config.yaml
num_hidden_layers: 10
hidden_size: 256
num_attention_heads: 4
num_key_value_heads: 4
head_dim: 64
intermediate_size: 512
vocab_size: 2048
hidden_act: "geglu"
norm: "rmsnorm"
norm_place: "pre"
norm_eps: 1e-05
positions: "rope"
rope_theta: 1000000.0
rope_fraction: 1.0
qk_norm: false
attn_scale: 0.125
bias: "none"
tie_word_embeddings: true
parallel_block: false
init: "uniform"
init_std_qkv: 0.0179
init_std_o: 0.0
init_std_up: 0.0179
init_std_down: 0.0
init_mimetic: 0.7
optimizer: "cautious_adamw"
learning_rate: 0.0012
beta1: 0.9
beta2: 0.99
weight_decay: 0.11
lr_head: 0.00507
max_grad_norm: 1.0
warmup_steps: 483
schedule: "wsd"
decay_fraction: 0.911
decay_shape: "linear"
final_lr_fraction: 0.05
batch_tokens: 32768
max_seq_len: 2048
doc_mask: true
train_tokens: 320700000
max_steps: 9787
dataset: "wikipedia_en"
Each number is 200 + 20 x the weight over the matrix's rms, rounded and kept within 0 to 999. Layers, rows and columns count from 0.

# q: layer 5 attention query, 256x256, rms 0.0623, rows 228-241, columns 0-255
# k: layer 5 attention key, 256x256, rms 0.0602, rows 228-240, columns 0-255
q228,196,209,225,222,201,224,208,207,177,194,209,178,213,198,185,257,176,204,188,177,207,188,179,202,188,229,179,186,182,208,203,184,163,186,221,193,178,203,213,186,178,236,197,176,162,195,213,225,206,224,193,207,181,213,214,232,230,214,206,170,218,175,177,232,212,228,227,189,192,206,211,190,213,212,176,209,206,167,189,198,230,195,208,207,175,196,197,191,184,264,233,232,211,204,226,194,219,194,202,203,181,173,210,199,210,183,190,183,226,188,177,222,195,202,216,182,215,197,224,212,206,200,187,214,186,213,191,151,204,226,202,163,192,193,207,195,194,166,172,195,232,180,184,189,200,215,185,231,212,215,164,165,202,215,174,237,203,199,218,171,176,184,243,216,200,188,200,183,206,196,211,149,178,212,223,207,169,195,203,173,210,206,207,196,208,203,197,198,200,192,204,221,200,154,181,217,209,220,224,199,206,183,207,192,206,239,234,223,203,197,180,206,188,200,168,212,156,212,190,175,178,201,223,222,187,210,163,201,169,190,187,226,171,217,256,161,183,215,211,185,250,210,211,225,220,193,165,186,205,190,203,189,188,196,232,191
k228,214,167,178,227,216,199,201,213,220,157,228,198,174,189,219,211,216,187,197,236,201,234,179,211,175,167,234,225,208,197,209,202,219,185,206,153,226,199,213,204,184,174,199,232,172,228,216,224,199,231,208,198,227,195,209,190,165,196,212,212,192,230,203,192,206,194,200,157,221,195,185,173,234,195,213,181,242,194,196,219,223,197,186,175,219,218,189,171,193,212,199,216,196,212,205,212,226,222,201,179,225,198,173,204,185,178,224,193,205,201,210,240,198,204,172,179,209,210,224,188,229,199,180,209,211,162,197,199,217,205,200,208,226,184,194,232,242,231,193,214,207,220,182,184,187,213,227,187,209,178,206,205,187,239,223,228,204,175,192,215,195,206,185,209,183,248,219,210,222,180,177,207,196,195,183,198,191,163,212,204,169,171,215,185,201,222,235,167,213,182,184,211,252,201,200,192,211,191,189,171,219,203,172,223,195,242,204,206,217,201,207,208,214,240,179,212,226,188,180,189,226,168,187,199,209,176,202,194,213,209,205,220,190,179,196,200,177,188,193,224,172,174,198,201,182,207,195,201,203,198,211,176,177,210,224,211
q229,184,207,201,204,176,208,162,209,203,207,203,193,211,256,166,218,193,209,223,195,158,184,160,207,185,212,196,169,184,202,213,232,200,211,188,233,161,177,177,210,167,200,193,174,189,206,178,161,206,184,197,185,200,185,216,184,221,215,215,200,213,210,185,209,186,219,198,234,239,190,201,200,177,177,200,227,212,221,207,184,239,212,215,210,219,211,214,207,215,237,231,180,198,223,224,194,203,188,209,243,195,154,209,204,196,220,226,203,180,155,164,189,220,222,207,204,210,206,183,202,201,217,195,203,223,184,198,200,182,193,185,208,175,179,205,176,195,200,154,203,183,199,207,202,221,199,175,184,185,220,183,163,199,171,216,218,207,225,208,170,232,170,233,177,180,216,150,184,194,222,187,204,212,221,218,139,215,213,225,189,225,226,209,186,178,212,189,236,202,212,201,197,185,194,209,220,207,187,211,190,218,195,198,219,236,186,219,184,170,197,183,209,177,173,203,174,213,170,238,225,177,192,205,214,200,213,226,209,172,176,196,215,198,230,197,194,166,214,181,188,200,209,174,193,188,180,193,200,239,217,207,222,202,188,201,211
k229,190,195,176,191,222,192,171,215,172,188,206,231,177,222,211,180,255,193,224,199,184,222,231,222,181,188,190,198,187,165,224,181,192,174,195,180,234,219,188,217,195,172,208,210,189,186,190,198,189,222,211,189,203,221,231,168,159,196,217,181,171,182,198,205,201,186,208,199,204,206,171,200,200,177,196,208,210,205,186,181,201,172,187,187,186,210,194,201,208,209,196,243,214,247,241,207,216,211,204,196,233,202,210,249,214,222,221,214,179,204,213,194,187,184,194,178,201,208,166,184,200,181,193,202,205,173,208,216,198,182,176,211,207,210,215,225,235,186,197,219,177,218,193,172,231,225,221,213,211,209,196,191,205,186,219,227,223,209,200,209,194,177,193,170,202,170,201,199,216,178,191,220,199,213,197,180,198,217,245,233,183,209,207,206,192,202,229,198,200,160,213,174,254,225,190,150,208,151,175,210,205,167,208,233,195,228,230,202,242,177,200,179,221,215,175,187,196,187,211,215,241,223,191,192,214,194,215,176,214,185,189,220,185,198,187,205,185,197,207,205,203,208,183,181,189,223,201,223,226,196,200,205,190,180,162,197
q230,241,164,222,167,203,183,189,195,209,221,198,199,195,205,217,188,228,156,227,174,201,210,196,207,185,217,183,188,222,224,181,205,198,214,180,195,211,176,235,203,216,224,215,249,234,195,193,196,202,205,172,192,212,180,195,165,191,207,183,179,197,219,204,188,183,175,178,200,218,167,196,184,181,182,175,214,157,201,195,189,211,180,160,195,213,193,230,220,172,183,172,185,185,230,173,203,199,226,212,233,204,212,215,211,178,231,198,206,160,188,194,193,197,168,183,233,203,217,160,185,185,257,221,210,208,179,204,236,230,177,182,213,213,220,194,208,177,195,221,201,174,211,227,217,209,195,194,164,218,171,227,191,167,205,220,162,175,207,191,257,188,180,183,183,207,188,160,205,208,210,161,241,204,192,176,199,199,180,205,221,159,192,206,175,170,220,169,190,195,228,187,178,187,235,198,193,205,177,213,180,200,215,196,234,230,177,147,207,186,205,236,185,178,187,211,206,209,206,176,224,247,219,172,190,202,187,173,200,229,199,196,162,209,207,189,191,208,202,204,173,183,148,218,189,176,198,227,236,232,189,224,184,217,253,216,194
k230,200,193,224,192,184,200,166,205,185,174,187,196,203,231,211,183,195,178,222,155,172,230,210,192,210,199,198,173,193,220,205,205,185,209,201,200,194,184,219,208,218,233,217,191,170,201,166,153,205,163,257,161,213,208,192,207,210,214,203,209,204,194,194,193,222,189,204,225,184,184,205,201,156,149,157,197,219,252,180,170,184,160,214,185,223,186,199,186,214,189,179,220,216,237,215,213,208,230,205,207,174,220,176,249,236,180,212,205,181,190,194,175,214,265,227,180,214,206,165,192,191,204,195,227,220,194,202,176,176,168,172,204,181,195,209,202,228,172,199,218,221,221,223,192,191,221,213,179,198,237,199,190,242,169,204,209,205,181,246,218,230,227,211,179,228,196,161,186,246,217,214,194,191,215,245,190,230,236,211,186,166,225,191,222,186,215,235,242,196,218,182,198,182,202,215,211,185,194,175,209,212,184,200,201,203,183,204,160,160,156,188,196,214,182,187,178,189,146,237,205,213,220,226,213,219,227,232,234,180,169,229,194,201,219,171,222,198,189,214,201,202,227,210,174,165,206,190,203,183,201,222,186,185,172,161,188
q231,180,227,206,200,176,221,208,220,180,197,225,198,189,215,176,233,182,189,180,206,223,194,173,186,194,216,199,210,189,161,192,191,154,203,211,194,192,200,195,210,221,232,194,167,148,229,230,211,212,195,201,228,214,211,201,199,191,219,210,159,209,189,170,233,185,233,203,208,192,223,189,197,200,217,179,204,191,196,172,203,211,214,221,231,202,172,194,189,205,243,216,205,216,223,208,207,200,182,204,199,171,193,178,192,207,186,209,200,189,197,185,214,201,210,230,175,219,165,181,229,234,201,183,224,218,219,181,192,187,229,208,193,196,189,198,195,187,190,155,199,197,201,188,217,214,160,191,224,192,193,190,204,211,192,193,234,186,186,187,172,208,203,228,212,181,180,162,189,193,230,213,163,148,204,234,177,146,224,194,170,175,234,227,226,160,203,179,185,216,202,207,182,203,146,183,232,201,256,201,189,190,161,191,167,206,211,248,217,214,226,225,186,190,186,190,206,200,227,204,193,190,212,218,231,189,184,176,235,165,190,215,243,174,217,263,218,198,215,197,208,216,217,175,194,218,219,188,186,192,195,207,205,203,216,213,191
k231,215,199,225,189,202,174,188,181,182,184,198,151,186,159,254,197,239,198,209,185,191,204,196,229,191,162,190,195,200,197,226,159,221,202,206,151,205,211,215,197,193,162,189,234,217,191,249,228,244,225,206,199,201,214,204,238,179,153,194,194,155,222,215,180,208,218,157,170,200,221,207,225,223,209,195,170,227,186,205,229,197,231,198,136,179,240,190,216,157,180,219,208,210,171,213,201,190,183,193,160,222,237,223,180,193,179,239,239,219,207,212,220,222,199,189,194,188,213,221,205,236,174,213,194,179,177,200,185,216,209,218,163,186,206,207,205,249,212,225,224,188,231,167,219,183,201,198,229,202,202,190,214,167,214,206,225,203,185,198,177,197,209,168,223,194,224,221,203,206,173,181,182,220,185,183,234,216,206,209,200,239,166,240,226,207,182,178,189,175,151,198,209,216,226,196,175,200,167,200,191,215,194,205,202,214,205,211,185,204,199,177,192,210,235,215,218,188,185,182,199,195,211,205,206,190,207,213,173,235,218,198,200,194,189,204,199,196,217,185,185,229,218,211,213,249,162,196,225,197,196,184,180,234,216,215,239
q232,157,212,217,185,203,220,202,174,199,173,199,192,194,176,221,165,161,205,167,221,228,163,202,204,203,254,190,194,193,221,188,185,182,188,227,174,204,184,217,240,233,213,204,173,184,194,197,197,212,188,193,198,191,229,193,235,223,200,214,195,208,212,207,195,239,201,187,218,145,175,213,206,192,170,207,211,200,212,204,212,179,204,222,197,180,188,180,165,198,211,188,200,202,176,191,221,227,164,203,207,215,213,211,200,220,200,242,202,209,191,216,186,213,249,226,193,220,173,216,190,199,195,213,182,222,217,186,187,180,218,171,193,159,174,198,197,176,227,159,196,183,204,189,234,200,190,220,201,180,180,194,215,187,184,183,219,194,185,215,200,186,208,176,214,207,189,202,185,177,198,194,181,197,192,223,200,178,216,209,183,192,230,205,214,222,168,185,204,224,223,211,193,206,225,184,216,178,219,203,204,193,192,199,159,224,218,198,214,195,184,193,193,206,183,217,186,237,174,222,174,185,197,189,185,203,207,212,218,197,245,234,221,212,230,220,169,200,162,173,180,201,200,203,190,163,188,162,192,196,225,186,198,203,194,184,202
k232,225,212,169,208,213,202,187,210,184,192,186,234,192,220,214,172,173,171,178,209,200,211,197,218,201,227,179,194,174,237,209,218,165,217,201,186,190,207,206,163,216,220,193,178,213,222,210,181,228,158,208,219,158,224,178,214,196,230,189,185,193,225,185,188,208,191,171,211,197,198,218,227,166,205,213,234,192,218,183,202,164,217,197,199,204,200,173,202,205,174,180,216,177,197,249,183,218,143,186,209,232,238,187,186,224,192,198,212,184,217,193,183,196,234,206,181,203,197,182,202,143,184,208,180,176,204,208,181,177,231,176,210,190,203,213,190,204,210,195,208,181,194,231,217,194,186,194,174,166,187,224,199,223,204,187,178,190,218,189,209,203,166,207,198,197,169,177,187,172,257,210,195,218,188,209,220,188,210,199,232,188,234,221,214,196,191,203,201,212,170,210,201,205,218,183,234,198,207,166,179,149,202,237,193,203,219,175,205,175,181,204,181,201,208,188,185,171,198,182,208,195,200,207,178,195,218,212,218,180,202,248,236,215,222,235,172,233,188,254,213,214,149,170,198,195,189,172,209,210,198,196,213,196,166,187,165
q233,199,189,164,164,182,179,218,189,204,209,209,193,193,190,189,205,219,193,207,210,200,208,216,190,192,177,220,204,195,222,194,204,217,198,197,206,199,213,198,167,184,210,212,196,218,201,239,222,185,234,215,212,216,197,181,177,187,186,181,213,186,206,216,179,181,159,202,183,212,192,183,199,193,178,205,192,172,196,224,175,182,190,201,186,217,200,221,220,183,175,181,190,212,212,194,186,224,245,215,199,213,203,213,176,196,195,148,199,188,206,202,209,196,201,211,229,198,213,179,196,203,208,228,204,200,187,228,210,208,195,213,221,201,223,223,219,234,199,226,205,211,188,205,197,187,207,204,201,186,198,225,231,213,213,217,224,175,219,184,198,231,204,215,205,218,249,213,195,183,207,212,187,221,172,194,220,225,188,218,226,178,207,186,211,196,198,197,177,201,194,185,204,186,185,208,191,201,200,207,184,148,238,206,192,200,180,171,185,220,193,223,187,190,210,183,223,227,182,171,177,229,198,183,177,194,189,216,176,185,201,235,210,229,164,173,184,238,188,185,189,203,185,171,194,194,222,233,211,173,199,203,196,188,212,205,221
k233,213,182,196,193,192,193,221,162,211,208,212,203,194,221,224,169,178,203,214,194,207,204,217,204,206,149,217,209,195,172,166,171,227,213,194,191,216,239,207,209,224,140,238,184,211,170,204,167,141,213,198,193,189,195,164,197,210,177,210,157,183,226,201,174,205,201,196,231,240,208,220,194,191,191,185,169,209,209,199,214,176,197,209,186,226,221,193,216,173,180,196,206,249,198,221,239,214,197,266,210,169,182,228,196,203,251,217,189,215,213,230,170,177,226,187,213,185,215,186,216,178,223,185,262,214,150,206,181,186,185,173,190,196,218,204,202,168,172,193,210,208,173,204,199,169,202,210,201,176,211,220,216,191,226,172,179,198,208,200,200,226,200,234,196,216,159,189,206,231,193,232,193,202,200,185,210,249,244,245,241,169,212,183,196,210,182,184,179,208,199,203,209,196,199,197,199,194,206,172,234,185,199,226,200,168,197,155,224,211,188,233,213,222,200,154,215,208,206,199,211,210,181,196,171,229,159,193,176,222,195,192,184,207,209,197,243,235,205,188,192,199,202,210,167,183,180,221,205,182,229,212,205,212,205,194,184
q234,182,222,219,162,229,242,213,172,208,196,217,224,198,171,218,230,211,202,216,200,213,232,168,177,194,200,225,241,177,164,215,172,177,211,230,209,226,203,200,211,208,209,185,176,174,194,217,218,163,212,202,219,224,204,206,189,201,169,198,203,169,218,199,178,194,207,221,185,228,210,209,176,225,198,186,181,206,176,220,180,230,191,189,179,215,201,208,226,219,208,213,217,201,206,200,237,198,182,208,185,229,184,190,191,157,181,190,224,213,206,200,209,167,174,180,235,199,196,163,194,219,216,228,227,192,185,227,177,219,182,207,192,177,170,210,199,194,187,222,212,230,177,205,181,193,183,241,179,198,192,183,213,220,205,161,204,179,220,181,191,204,168,220,189,188,197,155,232,199,197,196,203,179,203,165,189,213,203,193,199,211,229,173,154,191,200,223,154,196,164,225,200,218,193,205,184,193,211,185,182,201,221,200,168,174,200,202,212,213,217,211,200,159,208,171,208,194,242,176,165,240,149,187,204,192,150,198,154,203,204,221,183,206,203,204,195,229,203,175,205,208,200,216,204,204,187,226,212,207,170,225,204,207,226,228,169
k234,165,206,246,171,203,199,192,184,182,161,221,161,185,173,207,198,192,199,175,203,237,193,184,188,165,184,242,204,187,182,212,204,197,203,188,201,220,204,234,198,186,168,216,204,150,188,199,197,166,239,194,187,237,194,221,225,177,205,175,206,188,208,200,202,239,213,167,200,223,212,233,172,206,218,187,187,219,241,208,228,201,206,206,185,231,195,176,202,187,206,203,205,228,218,212,223,216,186,222,171,184,183,189,194,206,201,197,199,230,200,198,227,236,208,227,239,203,206,228,223,220,189,206,216,229,180,178,185,196,190,192,257,203,193,206,212,200,152,190,172,211,207,182,202,187,197,179,218,185,217,213,206,158,215,186,205,157,183,243,191,205,234,191,233,219,185,167,228,186,156,209,204,199,195,190,223,242,172,238,165,212,189,193,212,236,159,220,177,209,222,195,196,179,196,233,223,164,228,197,199,180,214,197,184,200,195,157,188,209,179,205,218,213,197,172,201,229,191,192,216,208,151,201,207,212,178,224,201,222,216,203,219,219,169,217,189,214,201,178,177,207,196,182,216,183,191,232,206,178,232,226,174,190,202,221,221
q235,153,250,221,155,172,234,235,152,234,179,161,190,217,188,217,157,177,202,220,209,178,168,220,213,183,207,177,203,178,238,199,216,213,179,180,199,223,213,137,232,209,209,214,196,219,191,222,171,201,200,235,207,172,233,173,213,205,180,197,226,199,199,228,165,199,227,181,202,186,195,192,232,193,165,185,188,190,234,193,172,198,217,212,219,215,163,184,201,212,185,172,188,194,199,212,221,224,172,218,189,197,203,201,197,174,228,234,216,190,199,231,180,205,270,229,173,213,195,241,206,184,189,229,178,207,201,193,202,179,207,173,179,194,216,233,229,230,220,226,192,212,222,186,171,212,210,203,212,196,216,156,202,193,181,212,203,170,218,230,236,188,238,163,209,155,195,212,210,177,211,190,209,184,159,183,191,215,226,211,156,198,214,179,225,238,181,210,214,223,228,253,178,196,226,204,232,227,209,176,197,239,199,199,164,223,211,179,171,183,164,238,224,224,192,181,192,232,169,211,215,171,236,211,218,225,184,256,209,161,214,194,238,226,215,178,184,195,154,171,206,164,178,228,175,146,189,217,194,150,218,198,168,171,178,171,201
k235,199,234,181,209,228,209,212,222,187,210,171,231,216,184,198,160,186,193,173,218,175,208,190,191,212,236,221,177,209,248,214,232,181,221,219,230,233,202,192,215,217,239,231,188,190,188,173,182,167,165,192,223,180,210,214,233,218,214,181,221,187,193,207,211,184,217,162,204,197,201,221,224,185,232,197,213,167,204,194,230,183,197,194,231,209,181,182,228,203,183,192,192,176,187,205,182,209,182,203,230,218,216,230,223,203,207,191,199,184,172,196,211,206,201,219,173,167,183,192,226,179,183,188,194,208,195,178,165,195,231,221,208,176,221,258,219,223,194,216,190,181,181,255,223,185,204,205,246,183,231,213,198,203,197,183,152,184,228,227,217,184,191,207,191,209,191,188,204,174,221,198,223,201,179,185,207,193,216,180,222,206,233,218,192,216,178,213,164,194,184,202,174,187,173,215,242,226,217,157,209,180,210,213,187,208,186,169,190,173,188,233,206,216,151,171,170,192,193,189,224,191,201,171,179,199,206,234,200,173,205,226,241,211,218,253,177,218,178,247,223,165,174,214,203,222,206,211,195,222,197,197,212,171,153,187,158
q236,199,230,213,195,198,192,198,208,201,194,175,203,219,228,193,191,204,228,190,180,192,211,172,182,203,198,170,194,204,183,218,196,194,214,204,208,213,185,200,195,155,200,191,227,188,221,181,186,203,157,187,193,181,201,204,228,200,227,217,199,241,163,194,227,197,214,230,176,202,202,211,183,200,221,191,203,195,201,189,211,214,201,178,191,176,204,183,206,199,208,221,172,197,185,213,210,197,186,187,212,192,198,195,223,197,180,194,195,206,190,196,233,196,174,197,180,202,183,200,230,210,177,184,192,193,200,198,189,205,187,213,175,197,177,196,188,178,184,184,179,187,220,202,180,193,203,202,207,228,195,179,190,208,194,229,182,213,205,199,197,176,174,198,172,183,177,170,212,196,202,207,227,199,216,200,198,193,200,190,192,208,180,201,182,202,220,227,184,184,189,197,194,205,200,197,205,187,190,186,221,217,177,188,175,206,216,194,193,204,215,220,189,231,209,230,178,172,208,229,215,191,204,189,207,209,214,197,216,211,201,188,203,183,216,222,177,187,212,225,201,205,239,209,215,234,195,196,191,201,213,219,201,192,184,196,201
k236,201,204,224,240,201,208,206,267,187,203,245,169,228,173,194,238,201,217,197,218,200,164,161,191,214,212,185,202,190,191,247,211,183,196,186,204,177,178,176,201,177,213,144,213,228,272,170,244,221,198,173,209,180,171,230,205,228,212,204,220,224,197,171,248,198,208,226,198,176,197,193,168,219,200,237,211,196,189,204,224,222,207,184,210,151,175,211,199,221,254,195,178,161,180,176,197,191,211,135,186,205,190,221,186,195,171,188,221,185,179,199,223,214,155,203,210,218,191,234,189,231,170,215,145,175,245,160,213,200,228,217,164,198,209,182,177,204,195,200,193,195,196,210,187,190,170,212,204,213,169,192,187,173,182,220,207,230,204,202,179,167,201,185,204,176,224,191,197,186,188,193,185,189,204,221,204,152,146,143,186,240,182,205,178,210,216,170,199,235,203,186,206,215,201,172,201,206,223,233,181,225,200,183,208,201,239,226,209,207,207,162,215,156,210,203,180,188,237,197,189,188,216,197,215,203,219,170,212,192,209,203,188,183,220,203,167,141,208,215,223,203,213,211,233,184,209,200,199,192,176,211,204,183,190,215,234
q237,200,184,224,192,183,180,245,220,218,232,208,202,242,178,186,221,199,181,209,162,196,253,199,188,192,219,207,164,181,187,196,226,191,174,194,195,209,189,220,176,182,205,193,215,204,172,228,236,172,181,215,206,203,223,189,183,177,189,190,203,209,195,203,225,241,181,227,201,206,195,192,175,220,199,172,211,231,201,217,163,204,173,182,213,183,225,220,231,189,181,156,213,195,214,206,175,234,219,193,214,235,162,191,216,193,193,183,157,217,207,182,180,143,197,174,166,178,189,210,202,184,193,159,224,198,235,205,206,206,164,217,179,204,198,192,216,212,146,226,193,216,209,189,161,191,185,184,182,208,157,193,153,174,193,206,197,174,196,168,216,207,190,198,198,232,232,196,225,215,210,169,211,207,226,203,216,201,168,178,202,188,196,164,197,192,191,221,180,210,204,215,200,229,178,212,152,157,191,194,206,206,215,225,215,194,223,217,233,255,203,194,209,193,212,226,242,153,219,189,202,210,170,206,178,216,190,132,174,229,199,190,194,204,200,191,218,198,216,210,190,215,195,174,194,232,213,238,157,231,181,204,192,236,202,237,223
k237,227,213,203,185,220,163,233,189,205,176,211,170,207,212,217,233,205,149,212,190,226,181,181,200,184,212,221,181,214,135,209,185,197,204,179,206,200,217,240,215,182,206,166,181,196,196,175,198,210,185,192,194,196,219,188,162,210,187,217,206,188,175,161,215,184,221,209,225,241,197,214,134,217,200,207,179,221,214,183,203,233,185,177,179,198,183,239,223,191,214,223,194,183,211,185,231,224,194,217,189,195,178,228,180,185,196,196,165,220,202,205,229,182,175,190,200,193,200,217,213,233,189,171,210,213,178,198,148,197,172,232,183,181,179,194,194,213,210,186,183,192,148,178,203,200,187,214,156,183,175,173,211,191,224,184,199,199,185,195,192,184,213,155,190,194,189,211,210,186,180,197,186,163,223,190,192,187,185,181,206,194,173,199,160,210,205,181,167,213,194,190,217,207,189,202,178,209,184,213,227,217,226,201,221,169,231,155,238,232,199,237,200,198,254,219,197,217,194,211,222,200,193,198,199,224,160,194,212,225,224,181,173,202,189,227,207,200,206,179,190,187,210,214,165,196,205,250,153,219,243,233,213,221,255,218,206
q238,205,200,197,202,191,209,203,194,203,166,180,223,201,216,180,166,265,208,205,174,189,206,188,215,182,179,188,194,215,207,196,206,205,206,155,200,229,203,187,219,194,215,193,206,218,200,196,155,223,200,178,187,213,187,211,154,198,217,198,180,184,186,206,220,150,223,232,216,234,203,209,208,196,219,204,192,207,176,185,209,207,175,190,174,201,191,177,192,202,189,215,171,196,197,207,207,185,183,216,197,205,194,199,219,215,203,172,170,224,183,182,210,214,164,191,191,214,190,197,195,213,212,203,198,189,197,183,228,204,179,193,212,229,203,197,212,188,203,195,202,189,199,184,210,224,225,182,192,198,200,201,190,195,190,214,159,217,197,172,220,200,198,206,156,167,170,199,200,207,186,203,237,187,196,218,216,219,198,203,200,186,193,208,223,164,200,227,209,178,208,176,196,194,214,208,166,195,204,207,203,201,199,208,219,184,157,176,173,206,203,194,191,220,203,214,179,208,187,192,224,201,186,191,223,235,215,201,198,186,183,155,188,194,198,184,190,189,228,242,224,227,192,214,183,205,190,212,187,188,213,184,213,209,198,202,208
k238,173,195,238,217,208,199,189,229,155,193,232,221,193,212,186,210,235,215,198,205,167,209,204,224,166,219,198,208,209,194,176,235,194,187,204,190,186,185,164,226,188,222,161,253,206,246,188,211,213,192,201,213,179,163,242,218,214,195,213,204,220,222,189,238,224,187,210,203,218,202,182,212,202,195,227,216,211,156,191,221,213,202,210,194,168,184,200,168,198,237,222,194,172,189,183,185,193,211,167,206,221,199,194,240,197,182,189,202,208,195,187,210,234,200,207,183,221,176,251,189,246,219,201,193,161,222,180,232,237,212,183,188,210,188,208,214,209,200,162,210,237,184,196,167,206,182,158,205,226,198,195,161,204,192,214,211,221,161,191,186,193,170,194,198,192,218,230,190,177,221,165,215,201,164,243,191,147,203,144,187,218,211,242,230,202,181,217,210,217,217,222,212,243,207,200,185,198,181,203,189,242,178,164,220,205,204,221,201,191,234,183,218,183,194,204,194,199,205,185,232,191,197,204,210,197,233,182,216,174,179,207,205,181,220,188,188,145,215,217,214,205,186,212,237,172,209,158,221,233,169,179,201,187,175,188,233
q239,210,208,197,214,207,204,167,249,182,193,218,196,223,168,215,233,219,204,175,201,229,209,150,212,192,189,207,224,159,184,174,216,180,210,216,192,239,167,216,201,169,226,160,219,179,224,194,205,203,177,174,207,171,181,258,207,218,196,201,226,194,209,179,241,218,243,226,214,182,175,249,187,225,220,225,204,216,144,151,223,245,179,196,162,167,186,173,206,204,252,251,217,190,196,196,223,190,198,120,211,226,207,204,201,186,180,222,188,189,164,191,218,211,225,188,178,194,181,232,195,234,149,159,192,170,189,173,195,224,249,185,180,182,165,210,200,208,203,181,213,216,168,198,186,189,174,206,186,233,216,170,172,212,212,203,220,199,195,209,184,153,165,201,214,188,175,180,201,175,208,191,210,178,197,209,215,165,237,149,200,238,206,214,201,190,217,208,170,211,204,198,200,228,170,202,182,216,182,197,184,221,179,195,202,196,217,207,191,177,218,196,198,174,196,244,177,172,219,198,221,182,184,184,205,200,228,179,224,191,191,196,217,143,226,204,212,159,243,235,217,198,193,205,258,213,197,192,186,202,176,186,168,205,166,212,204
k239,205,211,190,199,220,200,216,228,208,203,201,220,202,170,210,205,205,185,186,211,224,199,206,194,214,211,180,207,187,226,222,206,174,183,203,204,194,198,195,179,213,212,146,200,192,217,207,219,209,207,200,213,193,220,183,198,199,188,197,214,189,205,199,203,226,199,209,202,180,203,200,196,217,201,212,209,199,197,204,199,216,208,184,233,181,196,196,209,219,213,186,208,183,192,190,209,206,193,172,216,206,187,209,192,194,191,179,181,209,205,223,206,172,197,175,216,209,185,183,199,193,202,195,208,198,228,180,213,219,218,222,192,192,178,194,191,213,201,208,195,210,194,196,192,196,195,196,197,182,190,198,193,194,209,214,193,205,208,191,217,193,189,188,207,170,215,206,208,191,192,189,187,206,201,203,207,192,183,194,189,201,207,205,203,214,205,189,198,197,210,227,188,187,189,197,195,212,219,194,194,188,202,202,199,215,199,194,218,209,190,202,199,185,211,204,198,181,217,166,211,186,203,205,198,215,198,189,185,198,224,193,174,190,216,191,182,205,205,216,200,197,212,198,194,194,189,181,182,206,192,181,196,202,192,233,209
q240,207,196,185,196,187,180,185,260,191,186,220,200,200,179,185,202,230,198,184,214,200,197,150,234,189,212,200,195,155,168,201,200,201,200,162,203,227,169,201,164,172,200,207,189,217,216,191,235,189,179,170,203,198,207,221,150,185,191,235,228,181,216,203,201,194,223,234,188,214,199,213,197,232,229,229,201,198,199,202,194,214,189,200,186,210,192,209,221,191,223,254,192,174,165,207,198,187,207,195,217,232,204,207,185,162,202,182,205,211,204,188,215,194,195,170,206,221,179,181,201,228,205,157,177,180,211,197,241,234,212,212,194,222,188,187,204,198,211,206,184,208,185,190,195,186,212,187,191,189,199,181,197,191,220,176,192,191,194,189,195,189,192,198,210,195,235,213,204,168,190,202,202,204,201,191,211,177,183,187,232,211,186,170,233,182,204,194,184,185,203,168,175,178,182,191,175,207,180,245,156,198,195,179,192,191,201,173,198,201,226,188,178,156,202,237,193,171,217,172,224,202,190,195,198,204,216,186,206,208,187,167,207,170,205,214,165,183,231,227,214,203,174,208,223,215,184,222,183,230,172,186,195,216,192,212,217
k240,198,215,173,203,235,196,208,249,198,186,225,217,182,219,234,178,206,196,194,224,182,205,203,216,210,221,188,178,201,207,224,210,184,203,187,220,170,201,187,184,203,199,194,212,199,208,209,224,173,213,213,224,188,214,203,191,179,179,231,203,202,190,198,175,218,185,236,177,204,215,189,185,210,189,233,196,194,205,233,218,210,219,180,224,206,228,213,225,194,202,194,181,189,167,187,207,208,179,238,207,199,165,210,181,175,200,188,158,236,198,198,206,183,183,190,225,202,201,180,195,206,244,180,226,198,179,176,237,218,171,202,189,212,182,180,217,210,187,185,204,204,185,207,215,207,216,188,191,178,187,222,214,194,218,178,183,189,201,198,198,197,207,206,208,212,219,207,208,191,167,210,185,215,202,172,196,214,171,190,209,214,195,190,183,217,191,191,179,209,218,225,181,174,190,170,179,201,217,215,212,189,217,174,221,213,208,185,197,222,201,214,219,179,217,191,226,214,224,183,200,200,199,191,186,215,174,212,183,213,235,208,169,205,204,219,186,219,182,197,191,194,223,213,164,190,202,214,191,215,197,186,218,195,183,205,229
q241,207,187,192,199,224,178,204,178,195,193,208,213,170,192,208,202,218,200,206,195,211,224,237,219,180,180,185,219,230,197,187,204,210,214,227,168,187,214,179,215,205,187,189,226,177,195,196,193,223,209,217,184,201,197,204,237,179,173,194,152,181,215,212,202,198,181,164,209,191,224,185,195,200,182,206,190,210,192,180,215,156,212,214,210,219,220,187,181,183,191,175,200,220,197,218,230,197,212,187,207,211,232,208,214,230,201,207,198,212,213,187,193,222,197,212,182,168,192,229,204,192,189,169,205,173,161,186,185,199,214,181,210,185,216,195,230,223,207,173,225,199,200,179,178,234,179,186,181,180,222,205,211,211,199,225,210,183,234,221,188,198,206,200,234,193,182,215,205,213,195,200,178,207,179,206,198,208,184,229,179,196,199,241,233,220,172,187,229,199,184,207,195,187,215,208,188,219,220,167,210,203,182,226,215,221,199,197,170,185,193,199,188,214,217,188,197,223,175,193,208,200,216,194,198,198,213,209,212,218,183,198,206,216,178,168,244,207,191,187,205,185,199,218,200,184,215,184,189,175,214,162,196,216,162,185,205